Weights of a small transformer language model.
Size: width 192, 5.11M parameters.
Architecture: rotary positions, no biases in attention or MLP, tied embeddings, normalized queries and keys, capped logits.
Training: a variant of Muon for these matrices, 160M tokens, 4929 steps.
Each number is 500 + 50 x the weight over its row's rms, rounded and kept within 0 to 999. Layers, rows and columns count from 0. Numbers have three digits each. The size before them is the row's rms in percent of the matrix's.

# layer 2 attention output (transposed), 192x192, rms 0.383, rows 137-191, columns 144-191
106:460522587481544476486524476501436381463511455612436484502508439477482453459491485564521545470492481431531612466499559439532369535581533568489505
117:491464439469471475516543471468533500480553436597461444541510558547505529453460476460397595590446508586616560451541512434529417455452500546483519
092:473544466429469429496447479588514462484549587531477467601519519583394471521542466511542562560538476522597524523480580471515498457460449455461436
096:539475479558458473434546466510561475436471533492505480505560504511512446469523456441520530527546450592400523473476432476442444509432478493496424
107:549542499441442540540460497485556620480378487515439503564497450476496459477458551446514554421493453610488488543568402523472534513522492479482580
106:568571537522475539477478446506485589468460485598525533483506550523451551554556546540472443467536471480569501542576472519517601575510516593470492
093:560529505561465442473407507615594440497518469528485496439464559503447455535544540501516425457458488580364537451548534469418495490506586498491562
100:509515512579526490534465439464405531473555492569524529448455526567404519523490508475390526561496407481510512500517471517494499490521525454436505
102:515471445458475503568467469566492483473436469414568618446427491485571509495548527579453434520582502514570563529562486510466544617472522462431452
101:523479572550546498471534511463487528494567500573527548505523469591483555526452503500413482555464521509624469547494506454490464498493510560511553
112:526447488594501458517405503552516498548488457595503433476499449514359541475488470508478457509492449534522553551532566492554493503422474527438480
104:533505485465493468528583487482510484508406482492468532450533503493534456476409548501543597488384484472476565440434443461456545468462514476487609
109:483560502557432491464584539491561526512420430543465513437460438494601582505569455512472485533487485515539521577611507555618574568561515495491519
099:568441520514425455516496450454476517551509546498531524619496552547504471452548506501551475535507481523497430580520549529502487566515481616459569
096:513374407577467460601489517449514540479548519480471492518517430582471649536568538517566488551389491543419462542560488503532567489576404511547524
109:572472590443524552419540451432520439498466443509543493535555478544523588456544440542480511472507482485571517508522403338559516476488539405444486
094:509561544563500524477531492580531538489504510441482479516526529451597493515543489547556441453455519423383476480435449502561462512479563353534479
100:518554426427432484558543567436491470516510452546409508514478542491448482531453472478456536540541509473539471480523564494518437422503542577527485
114:490612482618446513469451489458489474427517499482439504505509474576486450469571492462526539453551516475450559481488444505538445604483520501485570
105:524507554555481404574567494475464449556445530451455547564558458461576531498451517563540562519503497440424454508480583444454509454499530507513448
097:525515528634472577620452563504420458500497427451470493510464508444445652562484457461545445494495441453477532560494617480436470563512451523453632
103:494675498480501483474508515472500352531456537571499485514493480459508459467489501456468456520465500390444498471468562515515516360452571509496432
108:496323560494427436505516485479510575472471556609418500553491522516456501433438565539464431543517520470498439464451625541477532551520494670541582
102:491421485477470404430540489463577546557542519452574406538509536416506551520553530502457471559528477452533470500534514591498442377565527413489507
115:472411564546535473453528489454453599501499469458484485488448575486569512538511481539477446481501497581572489466412464537467483569507504475500618
106:521496531374512487509490449620550453475502465464382448537510470497540472594501548526409470494498499468581493527482558491494484449566473465499518
107:449510503402521575515518465479518551459440511517453486507566544426413340478519435463530624551495482476469507494491519369598601632482492431502415
111:556514513504484537549452553456560562553507541431510481554448423451474529469514594518582519574535478534537540516406472530598435471509552512517430
103:528604504400512396453511461510604557502495433517463473543509466454577501447455542524579513499528527533527515462466461501483542477435514544544538
117:415464477434488554543575503473421394450399525466514526542566449488528483441582474547513424553516533495541520493492443482513516578554511397424494
110:445478540430564527511439496474536625491410497545512472460543516466456556460579547585505436494423452420498523587553445512434518460528463516490521
102:509443507532545561511445564524398525526604508542436545519478478462399463545466509549614425538433479465517528421533489495473455497471396626551427
108:529508544620510482559482568413434544458530491543485576482571547525494442503449450550536502510490567463527506507517542476522549595458472502460548
100:428477559534450501464473538493498514517489532542551524469395573468490490490566509486496517508509503453520517383489529454612466559502505560502468
110:558540480607454542465540494471497572553545462491518530547475440521528453498479628506457464467557528585550430489532496472398438490478499457508534
106:456499550470476583499571475457503529415581492574423508522493448448479504506490496536531402497500495413381517572470470450576492483473474533465455
096:533523442474452524473454449485525383390456539435456541487490487421508499575418505504497487507516513568571522547483530538449499553561514537472570
100:510441486511512471596578526436492549484426516519523500411480536476574409522404472505432400481539537456617575536466526389527544561511512480455541
095:475552462488468517462569535558549481505510581541462486468487508418465532427514512479526500389365470493431532476527492533563502528509514592491460
098:556494495536549495461483455506432631520469521596484535493439455552493530487538540423466512472436463534562560485498442464416463572473481386445477
106:480518515436562576546490558457554531532527531521532478542498480558448486442522544517460604472556479532483548482508456488418453479512512439428542
101:466438405521480435425448404500466477539573559456538414498508476516403433515565513511567562415492500475508516464474563510419522516433442374579464
115:525394460557518430450545534455491543492531506478489425539510492450474510442544508540610440545545490473394499531541449472505510438468527498491476
115:414520430513542520463534480509541504565488603509531556433463481502575537472395551437515515459492418442479426422500453532434581503526482557469497
099:485418533497541339523482520588515570481530466491576564449458563499498497540530521478552472479476498492472443513485471472478540401478531385454487
100:461518531335470498599492480577505575485495493495533441512496580522524530461510490519494575553560482489429539531528429532502448551497491520400546
100:554620501602523553479509500466433477472472582476497511462553391531562551607464482463457591502478533513450523478406465517500551494475537551503520
111:475469479495491556491478523550468477532557539391483514560416515562492514507467609491489532477512567443412550545569480462425458558387552534415484
103:583529494507477529367500471483444515478462488482513486529519435483575607519531506493473506512576499505376521500511446401528533551480490592501356
109:538567479516510502476444514465540556530608463551493471527515553466460508558403472457411599518497522583493467485507495519494437438438402461502453
099:559513483408466559537453503559488477464530470505540549578506485616482471418489452501520455555544497497575541463526479444482464469611587537525566
108:429541449445487521536482508405477596535595418551479505544494471462552544537473483436577470524512599515491478536545442480476454513467431530533597
103:585416495461453626428552480469526536460476543454495467494557493484512486550439530561559503464540474502498466574556521522494559558410523534500599
110:518509462531531461453492546542536576511469503503515508530516485525603504509455485576481463487568517416537465575493507443465496505470551568425436
102:489536477502472527487442489534502507476517374543488596615566568413472447464487434478534617505455516438472510479443494531520529570518464537537550
# layer 2 attention value, 192x192, rms 0.128, rows 138-191, columns 144-191
115:477513553552450434523443478470543488480570541392469446503460568453502549454516488566492524514452535526520525488448445496512511475536506467441478
102:463474494496507496540399443524505586431514447447445510483508596435462442504545538420561511488519476459463519485478496502498446472601450539439514
096:463488418520522475607472586465473492388509515450346551484541504625550505479632550526522496475533540477508529490535605491511617540562496564496445
109:351492569513490490487509589510342472400471473386505398536437530520441441413623501411477531547501626448524517549469609542504542462617531520471504
105:499493497436472491404427562544530491385452420515636385482491525460540469552461414376489538545382522474442478489412498497560535578488547444405519
098:524543411519444504514469469481509540408435484499441466519540410434566535522490449424478531534496533478553420495467480505525519544461491454592504
101:396473451527432504461511475535617486451549498508481509512487561444549479514607484542454508449453437473491429517510434461559453538583496500343518
112:396507530527475508535492418479489506547553476503587410446549533397545503495442442362487485477487512429551414495466510470505492469556559526478512
096:579460536495460521506544490500646481450532482452464472486456555343492475528571524422484507494550505553493540441448395455544481470443528477357488
115:584480487503610451541395432507417466378482554417440527439415483456474470531472554528498551532473475480509465436484449482511503520545606513495487
107:546520484460512496450433409481423465533490522418542442521474646505543501504531425483446493572517507543488599455547614502434414496568526533486519
106:501477417518538503464499542494454434420637477489550426475523549490520423525505449452526525526521484570476527493438442466430561445530453490569467
104:476531513522544531471457557522567485459506521539513514404365444464494495503478468403485496493506490562468495537556587494480497496463403497551513
102:398541480459481527491504416514483426425454466407552475465512630470561448518437493494446498536543466477525542615520536505477598479499533498475544
112:530480465531476452479421553554531525549540516605465464508540425453471517517481579588453460567467457514466474527420500516466559493450486558521488
104:477533506507500540516566537494396538479485467589512530449531451526513489541441557403537482533483436503501569495542510581497453501456491604528456
114:554493582545442506513436406476507536455502478526598486457530544483515494409543534537506512428579553541531453516532503504512546510585483460504531
111:538446439480552513425465666490582525493346505477482616535532419562526531527435457517506507493582480544479538512430634593520561486490534487545487
114:480537469477504572502536409497543438579628424468549513552445600448504515549497525401535498509556556456490612489475601491514469461544487553480493
103:540531547413510426430522540507542533493481574431521533461513503395488517467509444501475499513580495489447497600572490632548445428541522466469447
111:600530484540517452508457413426542524539390460649657556512499604481599483571515503597504477470536522495454475463535496492449435499523472482501501
110:570503544523537579501525548505553475441518559552481617438432384367466451506440501454502552507510519465520496424528500440526535492469477487517498
103:486503472559452535513465459465447480391556468583536461501477334554530493458504568479504506516632482428469416488497531450550524495536437515499511
116:556547526435569475568420564470542509468487592485576550461515455514435464479422492561471510467442439473474541413561487525507530476472504548564449
108:436438538544503531496590464469507555603490450564538582468501452398442444447480589566557535458577507542469471553499597432457432504564492493470458
111:507451518516473505528399463571476539540533502502371546568482580548496497528504501513508468512505547478494545455463528571561533467536484503485509
110:466492477509512530449522523447534518578557490579573523494546432640540474532441461416516462425649498536477451456531498528481476447529512558563441
121:521492514448426478468418462496457518498494465554523448442470616582515480484519573570507487567330500499461540467498492466465408509495573506415496
112:515492559513558461506409493479456490531589503532622488545458533508431548539530464474490491501416322538495469615453487480501419506498530534487479
107:480425494536438608518507490526337498495498535424526450486539493557503511522455517380435543572393472500498524511498416398535518514623506498488499
110:579459511448499477496589531530562528485463531437513545513528604569492460537475403467498508387565511503476420498528582527463513526449591484563496
111:547549529480456472484458543513585446537432553561437636376502538520504450514425505585510485576588452480498522462484485491550511503465479504536522
105:568504574477532482491477516449422559447470502515430328418572447401521477516478481547466459385447465539526408454486448482497417472514549464575518
113:440503503534515501433524462454552516545487508485546413467518515570501521538553445381525462461445365526498478593486619571492493428528562519543478
111:602472413472535466476524490549526500587471500516535546522472524494426521552417427512515537613531518509500498524522459527525564512528508573420508
105:497520471533556496499549426469373552485401449455539443560464486407394537515578496549482540503429529538474613481527471488421505494568504497442479
103:472529556522430567548415467529566484476473571513628504561450393401474497457565494496507532622447468552466470519487523461539467480436495513480539
103:537520467521510537475516586433374473422441491575433384433506493532493500505418439438534488549487634518555494523530477505444441430509511493430475
113:478511445471486536467424590493480520413428503339551446574513509536445477458475458457501516528566592515512423444553469504499469512557602540501480
110:467464472532395499490551523481560468529546511514610530512500480463492524488498458438518486411526518502503550568479548623507405509525494518479509
095:501479470481587509542521494540481501532479470460520501552479615502549456529461616490493545485401476466498478645495666509520531483426522543453553
113:523496535527487569492503566551435439450527538486420592422531456597484473481472513532449507543455518434470452482499454421540489497442561538520538
111:634486515497500494514503369514343544539537490503602510501572590551487476492500486550543514446381650511530584404587532540499441527460470525493430
112:534506403506322558513456422525416455483502484511493438535493485452503548477423544511469511439568504572517523513472552570490460503462383528520529
110:489515493496484435528587530482427511503608466484568525428446429553474538453493507463549508491519545507490460483490467567494507485502505518609462
100:478490460451533553480521549521568537429451454590489615614548545515457513490548403544566517522484560533492478469531521435554528519380595465489511
104:466554490442580478477576440458558501498543486537601505479532341453540530534560511474436526508394459508507444436474447561494479497502518557553542
098:365517454476515578480555508562608550610583414596504531488466602509444452489471485515562446430381518494487502408527586541513551561504584463540494
118:432474495542428486510548503484500479384419465402463637553467459550452501462576473569537496477517528546442465508517475576482566483439619498375506
096:468528527543478452385507427483558500573424492525552529487582457534518488536568598570458451561549410490459506436514493469549527467688456512491490
103:574505561522443518478488527571490417571551532447509588506431485462467500432522550611528460460563465483432511535481639536460578485524477483517542
116:440531559443542480612462584521413493589508530581484388516538451523501514531514467387457501553433557524482402502473507488518746504456447525491481
111:402566498487516517517525539516548518402578449561458450537426452424460461434488574535535471529542422490482455407507481514475450522459546494524539
113:449529522493466498418529520534550493586465517577400543538472561602436518454367473582510461467442426520516532467477655584509487452432505448463487
# layer 2 MLP up, 768x192, rms 0.167, rows 0-86, columns 144-191
109:464470469387491476519544481496561491462466546483446450425545487534471589501521521540523494518543496440541505545515450550528443469507569530472539
106:533477511529554536469466445433450431445495488481463622516516410409549525520473612503527489472501547557470452468347508543475440528519462497488530
099:477443509469495446534400532454529508598489561421418495417502506479498504554452564525554456477519445503598463486494529585531579479479583468476526
090:447478371537570501476456591585516543512469539499490558564474424546543615530516477612536532470485483448476509503597441487408586574535500478487563
110:507481490543525547482417567414406495478552461490397456492469470516515420539495508498504480519474557519471461528471496555588550513531499424461412
101:505463453505631496492412525546494455506364521442472515543590499509429497497458480439505456459456529467451454521447495468516414521534529371519560
120:517545486522534397456497602516407521570435575461474518506571408480510534500442491419454556438451483573425571527427584455567445602486511537528532
099:486478518511467501487445554576508543494461491595501537525538454541546484490511552515558391514509496445403438569505478559439518565452500527473430
091:498436435572447456443532458473530512506488542509574558550459541437450461405535520481454457392559531434464389539509492543555552463435513499481436
083:544465506532447606656468542461423449557538553488500491558525533553491509505416423488503471508499532433575467550548602473530382482498510502531474
026:517494491530462537454484589435549512448474540476468495520470535498581528450481561511483524501503443520427520550448504495568510550451489408485375
101:534540525276526515501564470491520507500552511630500464531543463570506493499557555505468418501507464488489543499495554495483383554583452549460482
096:607469528461591467441484452523530512559509534530562543584415455483532439456473615456460498521528433496495627514515548562453534518489404529473538
099:465535494519467505456438626539534575490561481551503529489433373414435448512576472460484549407396548540409564486536552532448469491587457523570486
104:501438540477417491471553539415574429538452508562545522372526600483522449499468554452449528527512458566502619528527490406464598474433530491498427
030:410431565511519461484527505560510515453399646442389570488452445471569516664433466504533455495478522524436469526488485479451497475475502489522353
106:535559512466467479468559613494489442559426423550429506467483551449547485520504451569491471454640539487587455522539467460514502425491589526563533
101:510525349426559623522458534414508498410488497464561460463511458537475548526557469456452522464530531498556528492568447467532413484552508505517478
097:510490603360508507541509522508503557437447489500492468505581526403490583528506516522511575440460457506511580495502433628524404466454440514475456
098:574520446552500513561490439479548508548446589532534422518554452531508582551482423572553450512507571481530497514443538525503470415498487488533430
107:544546411503524493486515533518526516486396575388545491511523463511508589489489422578418366518467505493485466551561484450534544467547527475448550
102:502553461575419477522554499451437466487567485453484471472535482513525470491529486453574509526452478447483512480526612522580503472493466521528523
121:565555445534538511506492553517459563523492497479535485533524499527503496530492508459545552500529477502558510522421495505548484510449545568527567
106:508423529479486476476531541492526434538458720471566411526524565438521474515443541489661532358487462523510420497506512410464489490438474580520529
109:492382411412558537532363495592484498510502453527550560429521559566463627503493456537484442411501482522556447450484531537451560520508500440500490
099:524603561486570489510474521524579592466439517531529430518454487499488481443583480557554511424409425544515490533506441465423534521555469443547461
113:461526419521516556482466583600515464481595471512512522456479462521523493530509472457531430495569573640551453533502545507655489551458539471522501
093:516491498475504438546511425473460464422490450561554507484497436509422523531587459547556533492535548385441493503557574395404543543557513520549413
122:478489559550475533440588602500560495531464472508513515520524561507464504480488495491481429543483444432542474546516612503515573487521565561572491
084:574410449529617473482390522577535637542500531502526453524524426572454547595498465486527431492496584482520499440548539582432535465577431472408406
105:448442528529576559504495550444452525470527501502544463589516520485395461530581509588502588476539445431513588478572497440516509535530454534456523
090:527431503520504454538430573534484594491557482529423559580517607532462538546490540532443557512467507494495537473492531493504542562578514453479512
098:508474528442450468499520532505591481433610464453517422559344481538503515593521456529492514541538503461368525460504568533492444534444478485530543
103:490543473491542478549517476529557570483588508550535547477511519520512529562573496462480403526453516495502558550532550455467505502565460383465440
093:456511460485472436583391515585461556485526521515467539502503466462506484469562465526521493540502538442504447543508563416644461556515428602486430
097:524493469532592494490503569521510488452423501508475528485518539422495480475562456509461387516562507481603597550557416432474371529559460527516487
093:506368475558464594473504574460498442500564475478565424384510548507388485438585489552497436477558518561454579550527550515524528578534587556549581
110:464513507473612473460539469469418597575514480591557473530563498470562440578537561551446482384561561372500464474476476542468505519511587473510511
107:482476460453517513434455482517519471522496487423516488490547486537535477523533562462471497540462446470427515480485441577565495482522481566508410
116:476473482457562511524484481384565494417548411582589497509517496484519542548558455413466476474456499497535469455495530538530568473525464470474542
112:475516520459533534476414481523554547445581575409520392475521518519519553483505459478450520411579473527406549490452527521580487507472517436436495
097:457547481486467472511518554414516436419547557532582449499530485461516406543554541531446509529565523429490497451495470469464456543349504487582515
102:498577547535411430476367539470508510641498505622529451494552461485495515513533508471453508488547498482518545517534518511554511470348545550472477
109:519487560526545512511536540526453479513529472484471507539503565460548528453484452479503574514552505439492516520444508497576468636387549510519580
097:589442502488431451434489476484600574510425479518525523492527496515520527462435516531486463553502488464505428419463388496509461493503496464519466
100:558477530576455489517576541550533566461486474485501415555474546472324509509560447520406499530418512494539494445476547474504534521540481481560537
116:469497568484523523496518522473507513415473463472525606555518541520489529496494539515473453530568478538498514511556412390478474393549592491482438
102:525466472516544484498500476474479597507458497516537512640534579540405580502547521504463425481550514540544548508491534457442571567513507609513568
101:489571481538485504500513477490479466429525434437564487533528495551560555569469532506501534529562489390465526531497513468501523600539499437512474
100:515402391455451542436489472504519500478488615512538518527393515530480507478438487451583539448497496566519620441507440553483583491499543465486565
079:477461560485556478493474480476508527558473519436526488516471553419560474524563420504504588437538527536484448563407448596444471524443565486487569
111:533441505418548473547530523412492503493515490523547495530460510486522553532506580581606478484497472491462424543517496497467558435425527469564557
106:460456539518514533464452505460392526455569449476536457448589540472485574527551488462577532516491515398553541515494482479518431564542419532566453
106:535495503503536488419476490525526494515472640395432507465518443457477480537502539613466485408579513493532476540550468489448461454495481553500450
100:524466482578533428525492638377496499513419503500449506455523539506478461477456554506528443491503413518487538498555432540472532531582603478469430
098:466520521521536504439519525460545585453580567505460421526467478487427569517579513459478500505503568528498429552504588502528471526537480533476503
100:573490450548454458505524574462555597569539497519479445572486586485454469543408528481450473519490547531505444563486438395476492449465538551528460
106:426483437476545511437457524553503542431549483465494543501487492554458484500545531551540451429494551483439548512482476434577462593476484519421446
115:551509533501531469441515483499475387518556508495437476550537517477481435544468456446451565506523552554447437488460545504526523489414495434485276
109:480550558508474526498485490466545588513487568494502505445451517487433465520528431430425522515468464525498442526538542501487497478528460446476510
104:600409527522475487454438439547497367496449495467479518559528469436494445387495485508479565504551553520476457469469553460606477572551446483468472
095:525460507435564536540444466492554654504475527504593504530345518542530518522437558583504354463531508497558464546501460547423434490513463459499527
087:461567508533415537469547623474594518426547449499558470492541515562400493491668497451543577613542529507518449486506457456530467537543422442492510
079:440475357494453510551590492525503562493454479540541517540575444449435480539542469541409434492556467444497435574468498561473434490433462432410534
118:488475522507471357439545468544538552517431470544596536478544574556381513503553517515539492458491529478434462455471526508558574519588516402464544
106:538486455519553595556512477385435557487495528546519475524502461464496523514526534558432495546535483449581465525471459525575475478469549484433586
098:536501500491519453499542498426391430496543465519512475492516547444542450541510489509522465448493480524581517455455547576510420560574528517499588
128:425431552562514507497512660555487428469514432513510485530455477523379550487608581460594538425485444417383539413482544531469483494483456545472577
104:466540446552522402536418505502549510450492471462554414463481552437379523503520472497409489529539523510501506457543571476528480432500511463506368
099:441443536533478559524401475509452534545524489540567533521395483522449438509572505546428486509545539536518556523488498390424475551503571528500558
106:538485492394492453455557431542513500491603447541522416460385493494433484425471565519532505437453528467533596487518510543478421438571487543516313
079:472466524490489503490552494508469420488516494648459483516533470588421452563531558536523521512564489546473530473506473587578521554507597534420580
089:487493454447459500435542470443537381465474496498488499583524591493411472478521557552538491501436505367394453419479487492428496495399540504507493
098:559567549434502462629460523447440450475504471516573490497527544488521433503456474591496446523521580509527486495530470442489413462452444414470396
088:533476487540383499493500436531535544585502449485508448458550477506547507475448490430483450482453511520552490537473433488543483492529499508463528
102:550445538425563519462465463488488646503475493582525435505481514550483548568441460471494436477475560570493461623490557551462450487522488438476488
088:555423521527495463459438493446419494456509505501464529499457397511482487504430465435581581431466550495561507461503519544412418544551456513577551
106:511556464477481503423574502474399547559512508465447489499375492504505483429581517518538457487498508478494537494488462488476520474461478512466476
096:499415520522610479447579564529445515436443481488482454515537418504504568481469512535511512474468453518528482491501492558465464556440509532486491
106:552514551492485415507523543351513484489445471468468526421573461523569452477449466572456517485535553537512489510434515504523505447542511495476488
101:558544419486489543489484510573461505541463498455584520534480469471547446519487474409443579505581463568522555467436468481455469579485499395491485
099:443489471406497410492534526518557478515521517390525524454547596558487494550433510452450589529481576428503452570543522522519500554453519443414443
096:597455506590511479564536538415415562465531605452553584534483555443477530504494606425488453552498524492589383622537442605601429472575465525434410
117:431435470500472493469568543425555482487511456531552555426533524520501455510554531502486487519448524533427479514543471511566516594522613503520420
096:455398454567451469486495474532517656528454505444470513458557552542430461503506526508523554427485538509488505544563464563503537531387507467483511
096:576386495473556480395449612555423546415449556455462500538461526439472436556498477458427451496470501432474539599475493532574541489473414478527459
116:559451512492565452494514455408441504510475495531492492473578494481573592493529495513609368539480590497537493552504435371502521504515425508504463
# layer 2 MLP down (transposed), 768x192, rms 0.247, rows 0-85, columns 144-191
109:508508467497484540528503541544508559482532514539447591423547432403365451466501522543490516520461508419485531480472423493541484533439443548621407
109:514487426460478430537503517468558476466451502496509457487505552410491498465491475540534465423453420523479408479625518477434588506418505467435516
097:452543503554485580506584619548463526353544492498549502523467413461500467519475440507413416530471523539487497481470517434455460480579474461482500
097:439565510564569423479525384505461470490440503573657493467468469427471483527496523635443509513523533493512447392541463525452524461572481548521534
107:592443478479562456453537437564481543538408553482515547407449411434428488503434562531548581481519499458517547406470529551545538434570481520435554
106:513595503524564494511481500557445430460441456510505521566415523577535535509514496401610478462573435494569579592463510444563476525441455542528504
112:522479447524434469440480461552528450489495428381492564481461502415543407474557443479496505614643498513530429454478478542513427464572583536500541
101:441428438571473432555482416543513435405503564562507476477474470521433496513547521511453585443475475469551535522503513610580444596452488438539369
087:493460476412488533472502589569473455510557494570340488461407521615536494426444504504551576571446477595475569432456503459449523464471460586457508
080:506597530514545449570493477451546485388510443502546524594442447503383483540464546500401463491552490454554482462474481503545490512583424487471531
031:555450614478495421404542474497540455521507423374516427484495435597457541480552523512533518464457457486506479510474434556569488456454554576516457
107:472508545504493521534510525585420426448452532460478569442525488498482445488508529400479447485457519491471422581462499544510480462476583565454488
104:499511626463537463506512473558502524548557446491515481502473465489538509475432448396499496420456438557570531476486496418443525372435425468411524
096:492517549508499473391566523523571529551461512490453488430513519529425518463447501518503536521499528489507552445478563464498522573509552489513455
104:552561542482486445514554448490602531515508595529420483490463456659548502521522438483503542383437575458501373453504515539485513519463480477481490
030:477518534458475498543462505527489373496540475581439438507506496463493518356488501485509540508539516518619532424459539477454478520484472525555546
105:534515514549556514474481443489475461507511602539469537571445472471390536484513509525481567488523497636600537589614584544469502458555407349515452
107:377474475465526557504482496496564506493453544447512521392480478470478522563598467493506515459470489553537516398576488460480545464497425539457456
099:462472490539516491456547524501519406475537571476554579616480626637512397540475518541456522528486467476581383567490575504423630531528499503467437
092:494505544502574452494482529486466423567541514508499581646483531537468489623471556500535537601468492478555546643495480508548517490495477506489482
100:410552553524457535510524497449578583480527413540494520402485499526554446475521539341545532468438481505535430517517498531516495500502529527515557
107:547528491407463539474471422479448451619600458529357584557460477518476574633493536492472601454559460521449491395458526547541470569459459435550535
110:476558574552452551476516495497475509497407439395430467422393486508514459412516510365517465553573555543452552522480483476470481472544536561495448
102:475433502567564522546576486499442436456529454547486490502406598485513457555437577481488614544607479549531494496537504513518519499554499534481483
106:485426544540528525460444606517559496561431437626478575323561472544546492457554424472432476479421553545447377456466460520507513435501428492563510
111:522515479461467439482580483462423420495487556522484515462546479488439525410528466528405397340426518561577419462548530420345536516519507484566510
111:536547558526527576498524476582484445508526555598630450456510492593532477492514406510477516554524468556559409409523426529440501517450407525464430
093:412564430417387440425555517484419511465481527541503437602493583561503459564498529484503522478466416523530428508487623436506547451473493561490542
113:506535601408524494552620464512433450477460482478452493516471535455480562549502510413498537536497542436504524545475545554507423536475459488484624
095:520551567495522483446423465503511458539458429436465489568586534528438582543501466413517470459417564540500567394565525618511549500487434488483504
099:446428497434462528440502493465500397490577578520535584531500497483554464477448428433523513384496421493486473470461506532518499458592539469509473
084:483488445535438562516513447493517571517494470462536428545564469619657488394552471484478509458531561502518428486527559500493455539641583466536503
089:514533469542553498521613459513505480476566394507458509515511457521487467572476483468453500498468457550530445465472511485525479444406540515457612
105:472473557564447502529504535574499484513548461497608523456486513481504378487578419464460473479392502482461475447515493476480539480506419491396535
097:476561476539530543403566495526462506473513444491459457614505605579480488547445469468514594583384473476482553531568561540493499462463532496511509
104:487501534529568424491526443471510482412471475503453488506493504496474575463478459495465536503516576454514565467493500512552484545442504516486544
091:482452551518479532454464449534560483449502438479440533438490482494460551520528566475474485493459537447605430482507564525566502486508549551486498
112:484431531536500485563472457479469430440480510550502477494474496561512478457420574504478541455443547428572489521480543501550551451461475543544515
108:502515462527462516495490484605507433534526506436487505458525582525502490487471478489523449551532490454452549597526414521420368473430423510445500
113:527501464491422470485523567575535508539514587514424441495490579531598486484554412475522425447463538592449528518586471478521469482464487533506488
113:522524560522594532448520549544590490423514489428450498471447416387422553399505529504508494427510516473514495457467472520562508489526486446446453
101:530538476480510454541467442508487465450547500490479578572457492566531570578525505484466395506503508576520545470491547514458547448589582460478526
099:434517541549532608529543465520415463444542501475431482449513561504489434559466473533504523496427519546354577504375493456479438374578535540412543
105:465558528427510461492576549461486436644523540465529514530561487596476539493492483429580473645614477521496554517482494377473517484420533578481471
112:483596532617491566587476479594550510565556505399431548551494679465419457495507480562471603553485608494489554480538489614588461458610497489493548
099:503453584513472470436374505443418477604513500408539567523518494505501503470461487517606543594555523523575428581517535484509566479504500454502419
112:415538423528464541538413496450475428549422401558514498542545452454496564555452641472531476480464536487530619480557447516542454574469432539491549
105:489470428484501554546468427541411476456480467541496548475453583500533474534432564587542520364452584609495519508461459497568433523482588486478477
102:499600481466526550556477428506432467499423435489489560516488486590491478477550465415470505637541529552490441506444556516567489462427469518516543
100:458437468504498406487564535533514566555450532371475505381392504454502521536432477487546495580473454495448528516484475507547479494534400605578449
076:469501469596484496594492541450515424588488561509524470574516471499580488594502553394470456520395446480583412528529477477543564411409390511550504
111:547462605605534510523475437589497505505569478421550532545501418467513486463593397487461458469477400494507511464578430535521537488459541536452556
104:488566499566419489377518588389456486508498508582502457535492544495450575447544346541555505524487474473548564462479572483503474568523582472574601
103:460413479518517559439497445500434453450511390522455584551593430488556494468462487516429376553518521509530410464542495526489475513520481420547512
102:563454545456506473581549558531473501426543483363475490531436469521491525523486550558592462527470568571546621485474446490502426443520534442452453
108:462534600528569485501397515525529520493554505479518556619447557457527486459514471427398447433488429505543499597514508468528450492536446519574506
099:488424528542456497504531470566436599581430517546455491465458501491514434563535546508582526559485572520503572525477501570531466579608554535477531
108:427539452429514491428519522588523448484472527444501483570480559565517537546509483571482527494534562518453451464469441418551397481507611544465497
099:406470441502498548523524489474542428567467469537446516482551573566538454559477456546493501488415569534445446451493555548505570460374456479525614
118:485509483460519510571478311480489518559557487511435550500544570512560430478561517509509464526445523516490431526613512455489464621463494443493476
092:436538547547555524499603483538467501567471369473495586513640531466523496443487512524431493577417598558593547427460570534533545518413465467528499
108:491546530484535442480566492542475612529563552576415424523442491493554504528507485444486447483541490494483490477579444520429511508471428497553535
092:532526492462473505485534499636493440518558510440495549499539460525501488478525408536561598488547513549459391519500502514444423489496468600492459
107:470541572485485574426564489593495492544505432437492450536585510483482535550504455551445522458515390500495399490562499454487509482511485511437503
099:474446442539505500513561530544562531492532608569449458492497478525482496470552471520475445504459537535572451432491499573501482507527509493510532
108:492537464449462536501596481428467524500481422556513456433545441428517546455520556471484493529597510420460507421441577449466523517425479551475577
104:483504460536554424528461468515507490597576423494521515516525533445444441411474467532515572574506566451575440555433555449536545553483568541478505
113:487548409544507473497461430452481582458505525516441584549457555497433458481566446610534490446562522489623522458504468529525414481527429420514520
102:501551490435507477545466505588524449403498466517467523378528572476505514509487476579507434537424471531495534493578517507472632425456508532470495
088:531522471542465510490510471463563499520521439467565556395529487506464539529507456570461406471457541498581589514494536541495558552508399529485521
100:471551480440581459574486550499471468570575470531400468555513616567423436510561438522595517485411485491448405413484479497498572599485479515453486
077:536541523511531485408456485519542534500513538520494516536504564387430598673474543573361446527506456506489465467499529518488486462507472545494520
093:461530422524525474415566389474453554537495493466548434484501520489514482428528546509524479440467480529531464458461442532523503437493470492435472
094:476547495473529513425512479412500536541426298373455537479505502497520515568518526524541591518556514474453555480516560484459538517466507524483449
081:502434496502565418590509512600560493634509547473458513471444514449520524548509477465445518438505480543570489454556480491475463425563502509475568
110:446507499554572540500440426509546512453462529484500459610469487514513538484489496342496501393420565467455551544503427488502481335563438483508545
089:443443497489559538456471534567521430532466455468511525463502576498540557531483527546497559517488440502470494488499571514514464446521430526487551
107:472503464539505518448499501529503501493500529503477449395512447574500493466524532603495509526542518445495370504474538497462456449497565500543485
098:581460439544441530538522542509547559423446450462516530496511493574490530511547534505516525522480502519450506506452427552633460489551459544584516
104:466443517571428507421458504573472505485519514490494483541407533566489547515475540467474594488440513592499537473497587464511499512555550578427455
103:492537594499457400493445479611521497485537536443505421556421505419466484508534534493498501424483487496505459508525530586484487514573448506462544
102:465500589611367581614348521475535560517561344535508511417583538452541506416540578508492451560509505491547511479455424515495475492445430562571528
099:525381470530555495440477437470440549391499546463532504586491470512421525508534551401402500474418510509542518499544534522488540498529470497525511
114:467535453506468451415502454453509395504583444484542531488496504458367449458502487625515516501387435559553558485538456534482443546470560428498470
097:530452489512453449508528483494446468497498432599510559518508487495444546532491487485573520480525461499499514493453528471481442496478522487394520
095:516500543456554464421530538530489507403497436435418487547517574542559548536460493565373478502406554519509492481457484515561527443535538488491397